{"norm_place": "pre", "norm_eps": 1e-05, "init_std_o": 0.0, "doc_mask": true}
Each number is 500 + 50 x the weight over the matrix's rms, rounded and kept within 0 to 999. Layers, rows and columns count from 0. Numbers have three digits each.

# down: layer 7 MLP down (transposed), 896x256, rms 0.054, rows 49-101, columns 0-127
# up: layer 7 MLP up, 896x256, rms 0.0519, rows 50-101, columns 0-127
down49:507542445414545490585540475614584496522490505599448363410466541558533556549449591494554510417458515502428526310444440403556497477503507522538528503509512528511501461475536492492475554538450442542463393507507477411478472505507529485564520475403518538492411507525519380552442518543513492533526535507487579488351489461570531472472471436580550454496490526459399567345532509460616477514397
up50:557464528392416504589556428537556426526578428485567516469402569487526468529502485469515409439513448504663537523466515319496504519581530455578506535565495468490469544562381488498579528484586535565485485465564419466490423549478477493485460497544449467515527548546422620514561466448457464513427591489398472478440596500459431485522441533478487460539471527511468445544594551445517496539508
down50:511498505419524563514476490467478420457505561587589441500482558597520533488426408484534559528485603502508508550482480551546493498563420533495551496536434572501448416457426508583489570558501429552455568558439541558497431474551570512459547472610438473521505523647529504467454511583525402515524468500587491455565470510498449498449604519450465486412574511461530408447531606560467568500521
up51:480445442492518490449480522552486472463456519544505473555430427532499493502446584472486504502568462547532474521475501463488564483479436464439483397555495528547482502500514537577471505556559424487434552575421524480555402419563538532508510496523447382540489543587573570508538411479516462505491528476523516503548539462441514498483493516497485494536431507372523420537536501441492394444484
down51:491575491448473474528531453562501529427577538557436480483509489474396445465443476494488529449389510618492509522512503489597484538526525462525497473476478518550482455589498453506398524504538536608466476505503486562450517483458535522466498482428532478542529507580491471422550538589476455465481475602471505490496478552421427470508465480547525524578476358476551437607558542490558523470450
up52:426510457506466447539589496484530514441487549513468550569516504525523523507593561548455470497492532527478520499536537482451538497439486528485488563542492586560478496399526538475491486478519447471491495492520483467477473494504460539556515574406441499485505461549553512498478591497517558498528478463533400466530507463456497411429513480452502473453378522384507397484483429520497484475436
down52:499375540444551533615503506554506559456492435475481579521476546432500484489590466541482513505510502452439476527498571470515545514512491600585588494513530461531517539488597477468413514457564465453485518477497523503549457495503497416575586444514476468506485455533483492527509470525517454565498502409498451498487551465501492481536527586527492495572526606478500530515450483430542556569472
up53:508558449522325439547505466519440483465533533526454465432485495492451552501578545544601404602512500581595449480511514534471556432491444560502554518499521539427485498583480491621524553495443485478507432531429475529481566473528439518539430492523420483473417457502524482363530590537496508568615492510453524510507623395495419473440427507474514498466430510413533549434467499526453502501537
down53:472517523545490500488555495424461523496480532503500471542480463445546582394520564533500541530504493559582487489425487492610444497522450472523476511497561522394524549586442573549456501402539450585608426438526577475467575406548523499547579449549546451530536500463436504388565511491537532444480576510404545511498399411509460438418550536605560489580395378519494583591568509508474435580560
up54:516559473563443431533530539431443399460517472502629508537473493521464512442553516454521494557487548512574464537531511472534590515447495508444471443485507556557510469525475494535519471544572470510428432547456449531420481496456481470498445455480495544492479575493468533517532464494476527579524476538433494496583456471473417500416509533515524522461509530452512426573504504497502465536483
down54:536465495563545520482477451608570567549393538456443463477577498552459489443513473538519456520523468469527546514544542506557478511513524494478532494494522488576481452528458471579470625506455476527461539474493513541550539617440509498498489533547480522519479478510543491522563540573488496435550431530525504415424517509487514515492483477381527431626566473498503507530526484511515453451501
up55:516552541422518498534506511586611508516497452504525485575502478539579475408479510514527498558629423584470551503455490435430478460493417431507446506523520519506479483553539514546497409592488502428514465576483459590498478526547443478539537460505497473413576557583391481486457543486527449607481483514527507528545512467468534468521369463489614477447401600496454400518457506473615489580414
down55:492529497457449490441562540451497533533564528454522492457505586513526416527530635469445483448400465500533558468445518506509462541511529575594562606483492439487513468534482544528419454478502529539473428464418424577564537583549467513456496615426511556487500459513440449505524404598542582474498518485413529562513425460497492512516529505481478551507560521603492524542459411529436524519468
up56:582541562515454509507501509508471526514536532553517535574489555552514526507542643424568453569545394553471439472476494528520493487508494475538503523482414481514417469461463530424413452521504562369527494564455495402420458584541443494394499493405413488483462596462542501542563525442339481531535534464448428562509462399521548479535472460482529497519490533423552473490516527526512560424566
down56:507548458507458509469497529452496486525493492476442423506481618465513492401497472492611416504462521501597581471489498466442414425450454499490413444440412483473498467582418393597578533507455482479491524417538478450427589488469482543501476490527426454399485555408582466425525486530422538588479525412422560459467481439581416449532517534490464501593461471539467451483425469431431546560381
up57:575508446532449487465512470476554451372509582594510551529536445438541528510499450554510485592525501542507467479442541511468523570590594453423489373554424567458543368551462563492505427561444551540582518416494440496457474489570450485469528491529443434554534466582498412509519526502463490547494423482437506468451564386543468502584401632463465539464450426410544554451513551469556549482496
down57:514529483429462529582471501513546472442527440508539452421479495551500529433555543559484487506498528458547521476317508545510452486495484499446536617509484510475399475436563593608405547557422423575540432516459483494474484447529528540545512550537385543434448465421516490469439529545536499557556472486589428528530521441471532478445524454551513524458530470552510520534531527489463479561508
up58:580473433392433582477434450485551507463489468465520490517545494548484471554476529528488473483478499467597546499542474467548522490517433489596474483594398478518550489561477475458490520468503487459476510562528571450496459521530524515516509509505508502470481496549482487441534559566503479558428511532443569453488527476433499500568464505516510578509564446480509524494514463491494503454575
down58:502527504523474611452516549605584505529507551458584603557564481448519553508495504475503487538498575518501494412560546428512527527508490521509536460539414455540452471596510530504555552454609476525520587463537450509511524447480421473516527534545506489482503576417590426491533508503580492582492532461493537463480479420447601485543528563404395497582485481469571491498494518608588492555563
up59:568555584457465542495519529413527395536529505516457586554449484465496490546504582605484409480529523523492603464558445453564452521456504508615464466483389506547488558571416521486536546591564472523490565536397358426480519506615548570494415530496507461529531461537461528519415429591430488534422610480479483471527471500489497544519492537509498511575493600469467478649474521489518506457458
down59:545505592473453542443481537494466536488429557589530435574453530515546460454464555444529547495550392557595558568524575512460494504559481560462516558376491445529446523498405540502475447503414485471507512513507543599488512516498459464506469545436501522565503586425516506477540432497499572457539542496528467599415507576541501508559538456479524474458502515555500487522517551480477543485522
up60:570452469642449493562461365441545462479524454476494485519507557585517507388422596558480560543532507565575549478468465423544524534407526372460527480442545465609466458556524539439466516524564553501523532467448473495466438461467564455535499435408569440434534566461455474467482586529521432555437516551545582526515448417509451528504480505530512524530496546476448463495522517505478465569386
down60:486480441514525540472422523516471443403430469575524453516508420553466417475485433474523448587495506533380433477478439515616481446456435476492441547494510505506444437512417533440526545469545380493540463507520500586500543416458538511510501504499518490558492511519589559446484462655481469465603445485501573473540413499452511581472512465490394540615490489581558446573399497447497508499575
up61:502438530556597544467469492449558487473506518601507407492500496462514521423514458580485472527497607496466569523412483477508454481497430458518494428429478549487498474482344601611434525559439491508458488496494498488441454588558449424444494527474550489459506508513413553499487554474532453604531532500509461503509483492429539468466536428490527520554487525448496476507510564588474498455459
down61:418517491485528490585594507416544472577575510500442496499557540452479547473499471502418489443489485507541534499492494518484474433538422414557514506519498557518510458433524485543557452552388454519555429450529397479500452465563503502471518521491591451466503515439463529540505358495499421491523525505523557445530440533567515475429589510468546433555539494521470552495521597543552549499489
up62:540614485501440470530469470630482540510444446607513478521459454605462506557491514387524520435525555570525489475536597439596460655535563417537542393499534521512543413463454523566454424651541566499541616507548532542493549420565540493397483520492554533488558538595451471552599508501465466536565524461501408565445610401492509361513448421595561496507520516495404635493502489557491544434456
down62:511644548507470555436538475506419536498489543479416504427475558497415395536501475605580476402480574550411519452541505497491511515498569382489501502541566525525548447376560446430443421395472476589581506510394490423514615510478466595496498580486589473425361495482404534522512455518556449471453514471464467531455390489591534544461422541490507541474511480532534558477457509463496383482481
up63:564458481438580549438547477512496421524494460578556594523434617477562530453505454475451385490574503607447585455525464549498547509524560487476500594636453555579530464454477506517528427479496583534532502497451443455388462503539460487484460492500493574523513544497483453430617519453512570597554523512612544511492459497461547440473501460557559494409474482449479538486492504597444438559456
down63:519461355480504578533469482476526530458460509504506394422435471503504467540472546455569476468485388411559497572459516497472504525540550473568389590538427395552426570468498565496474478476555490534487562570486580542419505483508393476474587602513441522489528554520480432478435407477476389496466453521460514520470574493501484487564470540552533477487538527487427476564443557428431503525523
up64:619466453436517516492505510511509508441445439480442575526543511424527460505531503479512492502475463565509516518507567427465449443531503463449522490498535571587481467608497544517454427533547546452535480594500519502504410447553519563479521578508445433446450557444525496411468564542426547538507452522481554540495521557521537547581482511550472442482448518529513465561460464561517529546469
down64:522513534512421433430585570453476566608438523493421546535506482468550575537639489429576469490535478574515497521510552557481512502506454479430552550602500478538442382524575402506589494612578533505550531491470582544533548427524457548492581413546468562533508476552521446435457477451453529469536530530509531441439491496551506472476514488474410421429493493550464505514518504532471532471420
up65:443588490460543582489466516522570503403522464488486430555475502516525555508460518514508512581541505504635484517470545509537532576462412513562603485566496503572555429490518464589445551598483543601557473530435458458576443475515461532507469530479534524456480558511500468547460533550462479565458421558563501454484505440410404492563469469550527552515457577379469471450492509498536464419600
down65:390516502394559574523417441435403554608590524522505545445601630542618606494420437540535528459570432578550574542478496525469555508456532461565556499566443491522500548540528526548405397465440475440572497449515543550515438494451534500548558472493458527600536489542569488502491577489457469538514514539544519533469511548561452539494497554520499496522558485467465523520528442500580512499481
up66:496461472515439459510494525594566461512544488436576451555485481490570485490539441434461525487468507508518410528450514479527566475494542493487551473538478515513558454518525516576539532524462580522486494505485485565568522465511514606446537527488511588481508524543368598518432527503445482483584452516467533498481532446509543514498492610477545561450610566464480529493520485520447441489526
down66:525472463511472519477539484460482427537415552518505435466509532528574512523613514536458502497519547387487478543546542464557484478494513560486473501422440580553506478546518642497556500459510469561437536532477419441483475633503580546538582472499420538523499383391469464565487490483446507517506554522527480559505447522514428485544517513503500507530484529472477432457490558497496422562441
up67:542477449415518616468450533488479458507425459566539473540458497451561502441479524444452358508465611628501517531555471509610559589409466486570492483473474552503453478489475535523469463610478571534406440447502538381442401540568417468497457555533582560540451492449358558521423436390530542544534515537514489574492399541493462475437445471458560564453501470465468475548481566575533457591445
down67:439461465474520531478559485511505498503490574522489521530525584506500539503552534558517543642487495524463467499485445451413486516428525640427516548549502431513464579477482388475498584461568481464561583487485478548556487558495413512476486528505540378486552509466567479511505498495412521418576362480513536446497547568476521504449524505391573527552547534574479504535463461470546511559443
up68:465512567541480501388552484510544439437496579498551487537476602510513406445538529368541480499556488515586499522499501463452574565448372458545537488482573614533553493448522541505457500506584574517441482539479499543427483489577463534483504569453453460555594542549538377476509548481432445564515513554541492470435585553564547519458482555402434490483514543423451433566560439524527499441490
down68:372514554506516467587449445500492586542578472488548470505419494540538509426537523470561507488573414441439492516475494525437550467470456514477524565472435430541587491491512407475411481519475417431535533484450510533502535534483485443563414497518486536405450506562525472523466484454443458554497397640541609464479492653576509474509479535513412556481423462507513458562506473557549462454559
up69:504537505483466515486481433513491425533475453527556580568530493495550589513452491515448434558599519549482588508528457413475503499503433553553422529566463478534529514523525515489489467581581570555440453482414499554462477536474472584436461516438439532381571561548460496409575463587481455525450519608507542535450607497512509462566430539460523496491480471528510482509587591457581548457540
down69:482517588482461503499470612481549492506569518571539426588447549521513545580525605523475441491436506510423535459497470522526421480472496578513519541473545511526489480474469569577552546473515468496461494527519546495439498560626459533488538516541528505528499541523545617501477570514562617532518568389446536544500469495516645512409548476501504488550481455435545466553561422418469461468535
up70:542482501514508509594584441474429435474549591583497479566466480501504478466515525529451459541499454442594542513501594497534417573527422407619511505594415430480503462471464458396480452575611493449530483559527461537500498510538461593558424452514539490467630585463448443525498413561585481478463561598452592511447535512499489478530543582425488514475486539535398545508594571522572525514406
down70:455589491480506516413477525508523511590533409506383533563524403542514468498560502386566511542492545453440475578457476385485538521522593509449528525529612521500532457520545483512540413459559405402440407453529520512538559586547528547546463496395486522497446549507539544459471536536559505484468543433371507439487512497425525516480464505521510492423529470522521458479462509498527443402399
up71:587510434618473549572488517528495399482544445409444474525475466459498494491519609367558389475537546553519444507575455452520545491549503465621511537504357576421432397404493581631397489571542497474475519500526494525501516453495494502537505487505401581411628573466482488545492628525455458573553627578461567466495415516491586545625382566454535638467462474410497627535555504582592513635494
down71:462495614441443663475506453464565496590480494416541543486523539436435560497470506428567476492534521482470499516471472592545530462563461506478470475556638531592499593539534440575469555465393433593432509564544414417503522531476554522545545463437472547556595507457512557486546507586492474513527566502502451473430533480591533397553412533423429494463541462501515451539444440463564494487418
up72:467522522417498516578569536473525430343439536469543415524468472527540494399506503475503514523508616524500542494510585515514504464535483480509508448466534548533534448503566512441436494476489575551534447568509440548570607427525495516521469489525565434489517655610420495481498506506408410550503450499568550456437483500543506495464479543581458469529545586467474496510551506561510545467510
down72:494489424524613573467509454523444515492517455387498480472487592480501503410448507480512544439555560442573540468543467496469432548518473410449448490456435541488562559573501410485542531513443542527518462478530484547616563451454524494613553486486500526484514516539550540481519393559472412487433468578444521523457549456535565553482557506485484470514493443585548490563516514460495414523535
up73:532531591545496401491530372508567529491510561582493552504425513488354520485469508453468454574554489526487534462552461396482584504554471413556501494523456554475412549405554575511544403547535575469579621445482404481478492566495492498458437592421528475426461558513518508405507473489522499599402563544492423527416529450470546363554499520594529465454379422454508487535569582437502471499562
down73:538436427557506513598545470652471555466504513526463519375452542547456524511596501522439515451522517492544424602420504534483412469487497520401503593484477495505505425416403579556514536438496611464523390468561504443468475533487520526643558567512423543455523570505462585569515528489504444537537450427629507586510572529514493486486522469357471582488500540487520493485553464465513604547483
up74:515471464419534470419522491525536437465498442518519475484414448508567486388452524475520450468499502559516477513596528439439517481473474522479461375537539498532519504449496524464478494464465447472486530485545494516508476433495478571476500429466412482517428515449519493548446427517501551473494474499448471575395479463389475498514515472452554601453479530528536443498460531544496579540589
down74:392519473475503515476429489486492460557489486507483521526535547510455490561453478522574529515498486542527411466455482421587448561458514333503495580444488453483470452531470553584485494513510436463549605438557491481498451519495537558535529549473480565544494587489435541476518568506502543489494517536481500503537448512584550494476542535476490510495472523526559498585462479424431421520482
up75:507519520410501516438613484532541437475461548495547453481420442576455401400522503488513396569541542563481466508506528507469579559506504501547503471539440633506449466495491494451521412530509532591482527494441463508451523477458541493378520429455537493487482445361492459475474537481543421595584448548577483492453533545371467471500474544470476501455514580530475602461553404502543455579436
down75:583587480581513565484494493575468515478440552503536511447475542473474454579534502468530482477609336591550562426445594471530494408499496616460558495484415484507407461439425490524499494654523505429490531573436510528475381504546518565529487517525452496628587428372521472499444477477462458447403454489541512610519601431576489507539510544441449552540460522531563463540515413543470495566562
up76:479551508511523532548501390487476498459492478521574468459480508452447472507557585442509472456536501571489500557449517511525416530461480418513559477502523558498516476499449441478527460596565548469444572460547551492563487430549437544515522489467476443503461638430452488455544476477467500502482494531523511530490476492457435474526501487499479542499510527461497457528545477441539508416452
down76:451514485520440557487480419602486519514481462508401544506400427497513517474587416508542482542530509464482519503505520511531482469523524498401512465521473443533518459563440562557510468563510508437527505529610474457456480510557482426488506471553378526518476477532544520531540543528530490564435437468413523514487457446479418519449471514537444448444515533507515545521553495459414511494467
up77:488559409455494484474531502540435534506551532505417454551362567497536587431576503537581454509512629510506570542577470343466499494489534523525516451554513539442527516531413533500504490491547508386399451428469485467466469486510562476564516522480420579493468480528482553518528557500480486599477480554473463510560536497482533500419394537545603487529480496447521523451555512547556471534607
down77:449573388539480434508513412473528565526494487530471566554442450511610440458632543550500550537441433478437542497504490493466616577507440567496554540485527509581460558527472490482476451557529511507530400480540478458468448507570491553613539431408519594439499495497470480611483485499508495420431486569502564433463463579510539540479486404494467511522451469518513412551580418494492525469506
up78:478486443556461488447522467615494500438376509499581552478551506479523515519453545440553556528538506554491513518474593410515575520467562554590470431510481510506544496577434536536458433495493510518470584513379448510483527508491564472461498532435482487434416529544487502513450481565539506460554465504464541528404528487501576551604486458583551501495559563472528527515441407533495506465485
down78:524486509606490558462503526534512504574489484409472515417500510537515446536386548471528477505529495558385485512546475513482527442488495560451517533428492454555554463454488433599466581557536576512460472490565547542550538458464533511446483502441446462465489441517399485590484488430468470488467458501458447603511465547601546430526560556518447454475550525497600529482468474593497540603530
up79:464536486544416537573541554533520473552580476487499490564572577517553604463449499449497546515598558558469506467477515448455484478465476496441502525538519602449579539583467629426540447450414541509525599427484537456481617505475457535451499519444469565530492593428565370473466560545528470511497582465509500474521529443496520455476522554605540595443397518442499500536461473432520503479505
down79:409556524455437496478443500376507471547487513502480567526551588485458595515447507457397553510413497518452594466454494526479457469464431450550540629432574488454494491565381520433519468471521461659590500544514571519480551563524548551465572486466544426505371414393424539507370448501542550495420580520546487516436491506613419433433536528636560493505506522468514519421502556503451507530547
up80:484408524543505521501527439502549384562448501568614492617482576549398530495562583512517576561538414505623582507477484532547509649384445491485467497584452535482524508542470518544445596596535517522556537525539484443482380468568412600523500433447538414464581609455528488535554495457462508435480500519543588477411531473423491486492490501431546465494451490497420596492602597528521456536399
down80:475444536445564591456514469586545465444538562495468451503501466422577533482501528467497475514595437570522375400472501494509500484550573609500537481526521549475478503487571541488494555470519587483640464504527543526559479536538539500447476512448378486488453457432608510471494622548474517543525544483464469529517523470447678464516504439483468469490487559490523475481427577479437535485355
up81:461530570611464548527571517557454484485464490478535528593548434450552542536400603512505381481565566553523473434538522408515482541467526538433592493472497532448441477566484524625490513564498525516564625459490505542461546487535548536474495523438564530496548529536523524481476490499507508507449510536488456473543528395513524461511461537491586502462484574523491494620478581504516456493476
down81:516529505464544514545520522446463591498438535430627491501538520512498597511500482355445606484500482520526431483463508533566493493459503532486593565560536547518521486429527466482486474522472486466492443474459508430517489443551414366496473489464514512473456479479461561465465593431466529469621530480525471490460448476470472518392546462476524601551482529490533515597442566546551487451414
up82:484373510524526447530473456501572430433560527426584408466579424443469501477472519478533470487531507599499466487540493408491473505449509492461518451434497556522584474495509580455505590536401552519611490574512470571453567471558499548499434490516492505482523501545521497533451490497390594535488502480528529584564460449501388550518479435583538596441560521539413481539550538496573530549497
down82:483474510469517422498524437484534456573464443471485491568540492525517542531527408416544472562498518464473510569411526526489524424496608499524489507568502487526526451449526396531558597499533557460534504477500526643581506633566478593589460485579427554511428456398498426427453481526496455530444542575496458505514387530553496488405480537461495498508577555471532504483479522574475547529470
up83:489530489452470480486523470520478510545547478470498562581464550571465566502553583551530526512569484513470506505465483432549497434484525505630447498412487543494482471525442543526507592521511538579541510543618509474512434530523512507495541522477546486575461587568435483388451531554406476529421574539468519494426544395513532475507554606481508608441426520467449565550509584501455471521542
down83:474482574503561459494487474410483487497461495446533483410512484480485493492506549449509581523384492515587505431422521460474527531457441606539521525539608501587517492505420474566551500481491429512483527531484520429463565512542487446491534465464461490559597536462671463438520440417445535504487575377508478437524464495523472583528504466559559596508534505486390518476497432542541421512431
up84:513432446600535513381443521494509533499577501446489481488465496522569505478568500430491506458522471540518599509612605439615514476393446479504474556424506455493468525476488550470459435481500493530660448478495518621597492378551465543393432468477436528514463512497514507467543527505447455480587500618470511519515561586552438437507453479443459483541503453542430516517501507525519528428456
down84:572502438492532433642473510424493510514562548553470493515531445552416471561562435506535532502611476512433499487526453564457500432468524506446485583564420581484495529522540515494465505457468500512496436558481564524547547461403486488526388472597480565553465597510495518660578633509539431557446534612519469524548457563525498490483479485438476505588516528512550610449576527515462553449562
up85:579517560493495548448523542475512545500539471575520536581492489522522534445501545524503492506569502449556614534568563411516446603469513451509524507554511500539562533442419484528512373525529535506374544489589488408533504447486433567474439483532524461477453531447448446520597482541531508467570548495469546528407571547432483447455501507545615487507496520533477552573528551509581548486479
down85:533582526467560530562473520474461521447542512498496523415493528508513487457483510574451563536489496451436393570472510509514457419455569505548449589433534477481511524513432434524559478447545477508457518532469509491502451516467512428584516549492509506541518542556532546395484597567449445481488413412571535469482512508482473477543464475500466522508503466554541528520450502513570537537487
up86:539436448602529604497396428494629436440594559578491507456526513574425533462504588439578422479559605529533581489563532449461440477501524453556542435485527544599451417426447545521525506465459565390503547475409539446452542411583477482545521448468478412480612503510483505436546507473492499527453561544397475479554421473510498527499509457608497501505490623427469525482504467506537487516425
down86:399555503520590378526489558499491521561511497451446531470531443538510531481578475478438592443484514468383534462447474590549706547533533466488532499470570452460471585453460490513559429473515381463521459416540470471487423527552492553530496462438517533424504434492520442447505616563497380468428501494497471402479555546561480488528505565483541546420514533489507452596541514497504462403472
up87:501546521514478513478450492584567463389502517599556577501459340697507367509527554409667438508497486509457521560552517344444462591588521369551549558494465491475497434518556529486500480482530446539529483528484524488504493440434459512446458524418505536474508593521516490545512581535468500488478457490430501510482478540427565428474480394501424560481525516576433499544441490514472499526570
down87:473461489511432386542487410512484405595477443568558561570478517468498499530442573423542495497480415522524495490464461511526446505437478461537502560510457548430507544509578462512566467556425557389385512474497454478464420579550554424517500564486488559477446549433567465546517479488466528598593481465604380432556547520574510493592448521596436522555450501483475437481501391444434492502528
up88:572496468583505572506566560459492528550552451605520592500516493588529500525516561523492527419540545548452498584454533540483535546594593478441521469472517514561443494427523558586485490550614450553563513534539495555564500425515444462488421505549488501498574592466549556458495517576429582594532616503541523552528558525455569538547461521537573499507493594492503600541570512538555514525480
down88:535520457572525474535552437496539466484523452495448519575619525491532468554439469484596494405509529476494451543515468494481574507513586472552432498470504530547503489511557372523469484552430581428476473422463512504509464536537545484467547398518576583457478546479540484446540472440570474524461506417542482388560479487516456483596430490578462467502515413531591451549554455459512455447479
up89:484551569448429419550499505483544517402442511499524536580511503492505446449561562539543477606515495553573508563503574527540476564451564532478519396554493459439478549475496593507472495511448494531494430501443561490584561533465422565414470548498510465491528424422549534480524457471489508539434525578547437550602444497567572449474520498489513485485499535466512591540524478445551413488564
down89:492511521507504386415539393455506463499474443490526503521527547475517471487491474450582558513588487547511559544464490490518483556512531595584532482548583460582506432559441543552539495492418517442556415566472498482565570453534536511513623539555527540533508464458568482541492492557483432473565513449471456536516605512556531495420542474659498533510468572474469475511508543422479487493472
up90:563470500604497525432559561537507449427493456500500438483466507495537481514518536454466499522468538474540490415482546543493552527580463449599504575515519500582499490523529543477475473523499492539444481482473528461545452577452449462440516515464595499495586485554528490507538484526436527471511581537492552586386476485571379493417548526586520475545532535564516533624556458528530559426496
down90:534439469449469541457519506425526481523524371476502526445497510529547513530441588516482478509430526586489443416508527444469541486532471498530495450535492548503444424606494547572544484418522489534538596526505585500559479501452409561428507449536524493450554439421502469510542522432510503460555548493531550508507575551469599487526516508497478550509492513478571480487566470642584454518465
up91:528572560438455425553538370518500428471502509388509464515506387484570482503565598537491390559491416504546488503503558502496334485527485481558467437574493577381537493458518604559529546513496481567539564516504502514452513558500439479507556564540469574540613508500504554448520550538487542601477517485499483576452442439492483520547473556508516499497547546495392508517439526531476490449531
down91:493576413476537407455554504462561565516445570509440547565501481548514553548569477419490523514445491435476604523466457513450499506437394575461506467499541506569493554516465485537541512491480449541499450517571599520532393431453493429543489551492593460579518487504522533458454373464542395573423490475567472593585487576447468514460557436510494404570534453449469396532389508444501509474443
up92:505498425564517538416518565514451527461433452404470474576423473505571432485484537498464516491470506525542490554503558447447476559426505489497524429510548497561538465435453521521556562482472501461472519541530482514498477444504516547484483443376450492472526510622499619560461525502495566503484481480478573454490546493473455440373512531514505473432492514437510434545431588454507493417482
down92:524513467416444460538489493505502474570481496520356398479484561560512470502536504477532490474409499464476502430493502466530488556471471620524449504502516506492486497488473506504518523470546513477534480563530471522534487523415554478410456566395547564398506480532461438500490481521491461433511503329559508487500525568552442456444474533474493503525472411531491518497516593508471513556464
up93:521474525562478465527494483499525424442534450484490450534432534518495547567427448520559430534615499469566522500433598481496471570528456508541574514541514423488638436587558484513564491519436515524535431451454531526531446488512394528452471543469489513446522503576441535483469525517504498495515521559417532518447463500544504476485400572525448526558566504449428516462526503595604559475527
down93:458479538458483443542490485468512577477489473512550490512446451420484484496442508556516579454520524413496502498451494570415483458536562498574453554506594553506543559521508449568491525490544472419484480558492527550451505496560554433553476584509423498547420477474398373557397635475535477518512532559550493522392482544542461506432460514513514450481428499591438513448514599574499447380521
up94:539554574460477502533547503561412463402567495555532444491500473577522585427577466411530486547506544498551485525590517450545559456567439474471520509447486492530495462476438468570559471552507521558426492554548489488500483435524443487514452473416448543559455532497373521471485453458381533525590479447575498515550513401437461523468492579519556520432563546520494415527521455457435415484449
down94:529493481538529528539443473564479491398547461441476431460529431558437454427533492546497379457504425419408544439479506471505505476491458509473504517518581486523519525561539512496494523444491458522484493435545520491552521550447497464561500454493499476511445483506478483545474539580500513485558445432540458517429467388488515509480502538532511424487547425535490462446503424430425540514433
up95:475497582575510539469461542580574541482538421430551482533522524507624459458494537470544507488534559610511490522460503455600594590399548453604466529557556565537498460530507584602342487523356506546599457526451535599471486519470482531473486535383475458418459479491490509520432563496507396584470500553598556503581435495487460551477458427548525572471478538478559459533473478554437468565526
down95:461487494528538591574516533579419440569516491563509385591525483434417422506535531559594523560515511413457499501492441515459536444563461516445512517479431514431421480518501476419516417439537524466584467451479506509464614539451636488534478501471461478479496464547516434600477549467577485534481431590505553591467500536561456456528508472578522476483473493544499455526488524466395517535584
up96:462549442509535523513484491520539439386443529440550418488461510522578395475465595479618513555566507571566473536527576476536543506486512462436536488501410514548502435506474567557445518610465535520430512418494484466383480499599459490518513670490500502535499475617346485529467590485472572515470436490508427467500533417524484484603536516577496461512509528486559507570539499486567534485567
down96:615515485460382526474463485466517520490555447465490552489527417457481510536501518486536538538453550508550473503520510535534383535553527582557428461483542499531520514585565529598484600535425547532544512588555483524579493494499544479474511326476466554543493488468546563479523437476604508488575453458531445489470391556387536550546463480460496519544443507502495512549503506550494545487508
up97:497423507525470452436525471570544424473530505440480498577459422497470448505468422491487456419569503515536539378452518493510512550508415484483502460455484587569531470503444465501443430513497492444497507509476468397497493498535501503543496476473496462405600544460511358405455436478547518441581552482476546528406411466486490485611409547489506451459503509566524476556419515587525536454514
down97:474454365464515362503531466527440512498493458473538503516438481507382421470465506559528435524557420559502572529559467583555508573531543418488417541500492429497525543572520498564464525400433579483560517514443538560475554541611417499463590469468528507574554509447465561467551514505602486496569428475425543468460489499436525519530538482527486429579454445484547521490502413465496443456505
up98:511575518467497532525517410496515493463533429490583431469537481569533484497502531582568539528479512523462550595464494494481497510587514459543547455435521529512437448453517548499558540488507491594486494462470582429466518407521532482435513515366535451502491515496509446496491550514468575515567492500469445470563505519456504494457492507494616481370535594406461580532500408559484481529507
down98:474548454482579611563474487482489508539547488545482450506483466511470534452517372503411501420569451532469479525523466494560457472509519506538524507495475502421573426477456538509526552503526486533491470568537544398469465567498548502485449467584447444450569379512452496491578496540464523541573509460543398478489414371405514431450692463530435478476435484519523548626424546564521578530492
up99:616549499512370491513480504510507527485490490487615549539552501440466605506457513481531535504477523526458586520507508485458510474482409544487538511478484514534597490464532584391464499534489552586522581493473451445546561499569472554545535466464397490584517521460489499423548464470507494548542516567578501559513478509523448469493427567469512455451539517451449602451503475459486547497494
down99:393464427467596491526459487525430493570480422567428442445523498456549501451517483473430536417562478432443441507537470497567380457550538515493608464518488577464531568549507454565489481472547458425463413432486507479555593480464534514456522472470531527442465480526544455559552494630539566483507488472501539451486461508609433533436433481493501482465511451526504571591633494482546519489549
up100:480476608486452441483546544509435464503464416506494478532546563525433561492457525535513466567519476470455514487578497486595509600490522475443503554449413607493488523486531539583408542473572489465453553612486446551499571518545473495497477529546560492519523533451548494511531492505528573549531564537453466493476581462507490492451527480424527476494410531584534524605440519519539421390561
down100:416466499501497514456521515518489518441504507515459536538499517487496627518533544511445425438579615484450395546575462445499411461520545479488458416480524565491503460399476464441503533478465543510507500437499449503565491459535438411473551528477502477530489423466546440546547495536439522487432547571543443470489523561407541466522439515501589440382552505477529445452606564526559435443586
up101:490474503557486546496439496493511508436510523533467478542510569502534554473472451480545506540474570574581563584418494519478517478516441486490513468564514452478514429490555529547574581499450500508548526507417420511516485414660443490455483502496490445523526551534432579409502499517504461531528474504498494557440484512502487546481520453481495529534450556467456515475451540612572506337473
down101:472482413479524507558490381458454536442518478446542533517507412504517526443508481527502517497544663546531539523439521486428524554536511590494467461594584466546494537561554535483479508454501529499514550474558551493573573482473536529527492449441563525477574553472526470454542513481536442524535509642540494490445485531398468548470511445513398509500530433465397560522530543481513593483494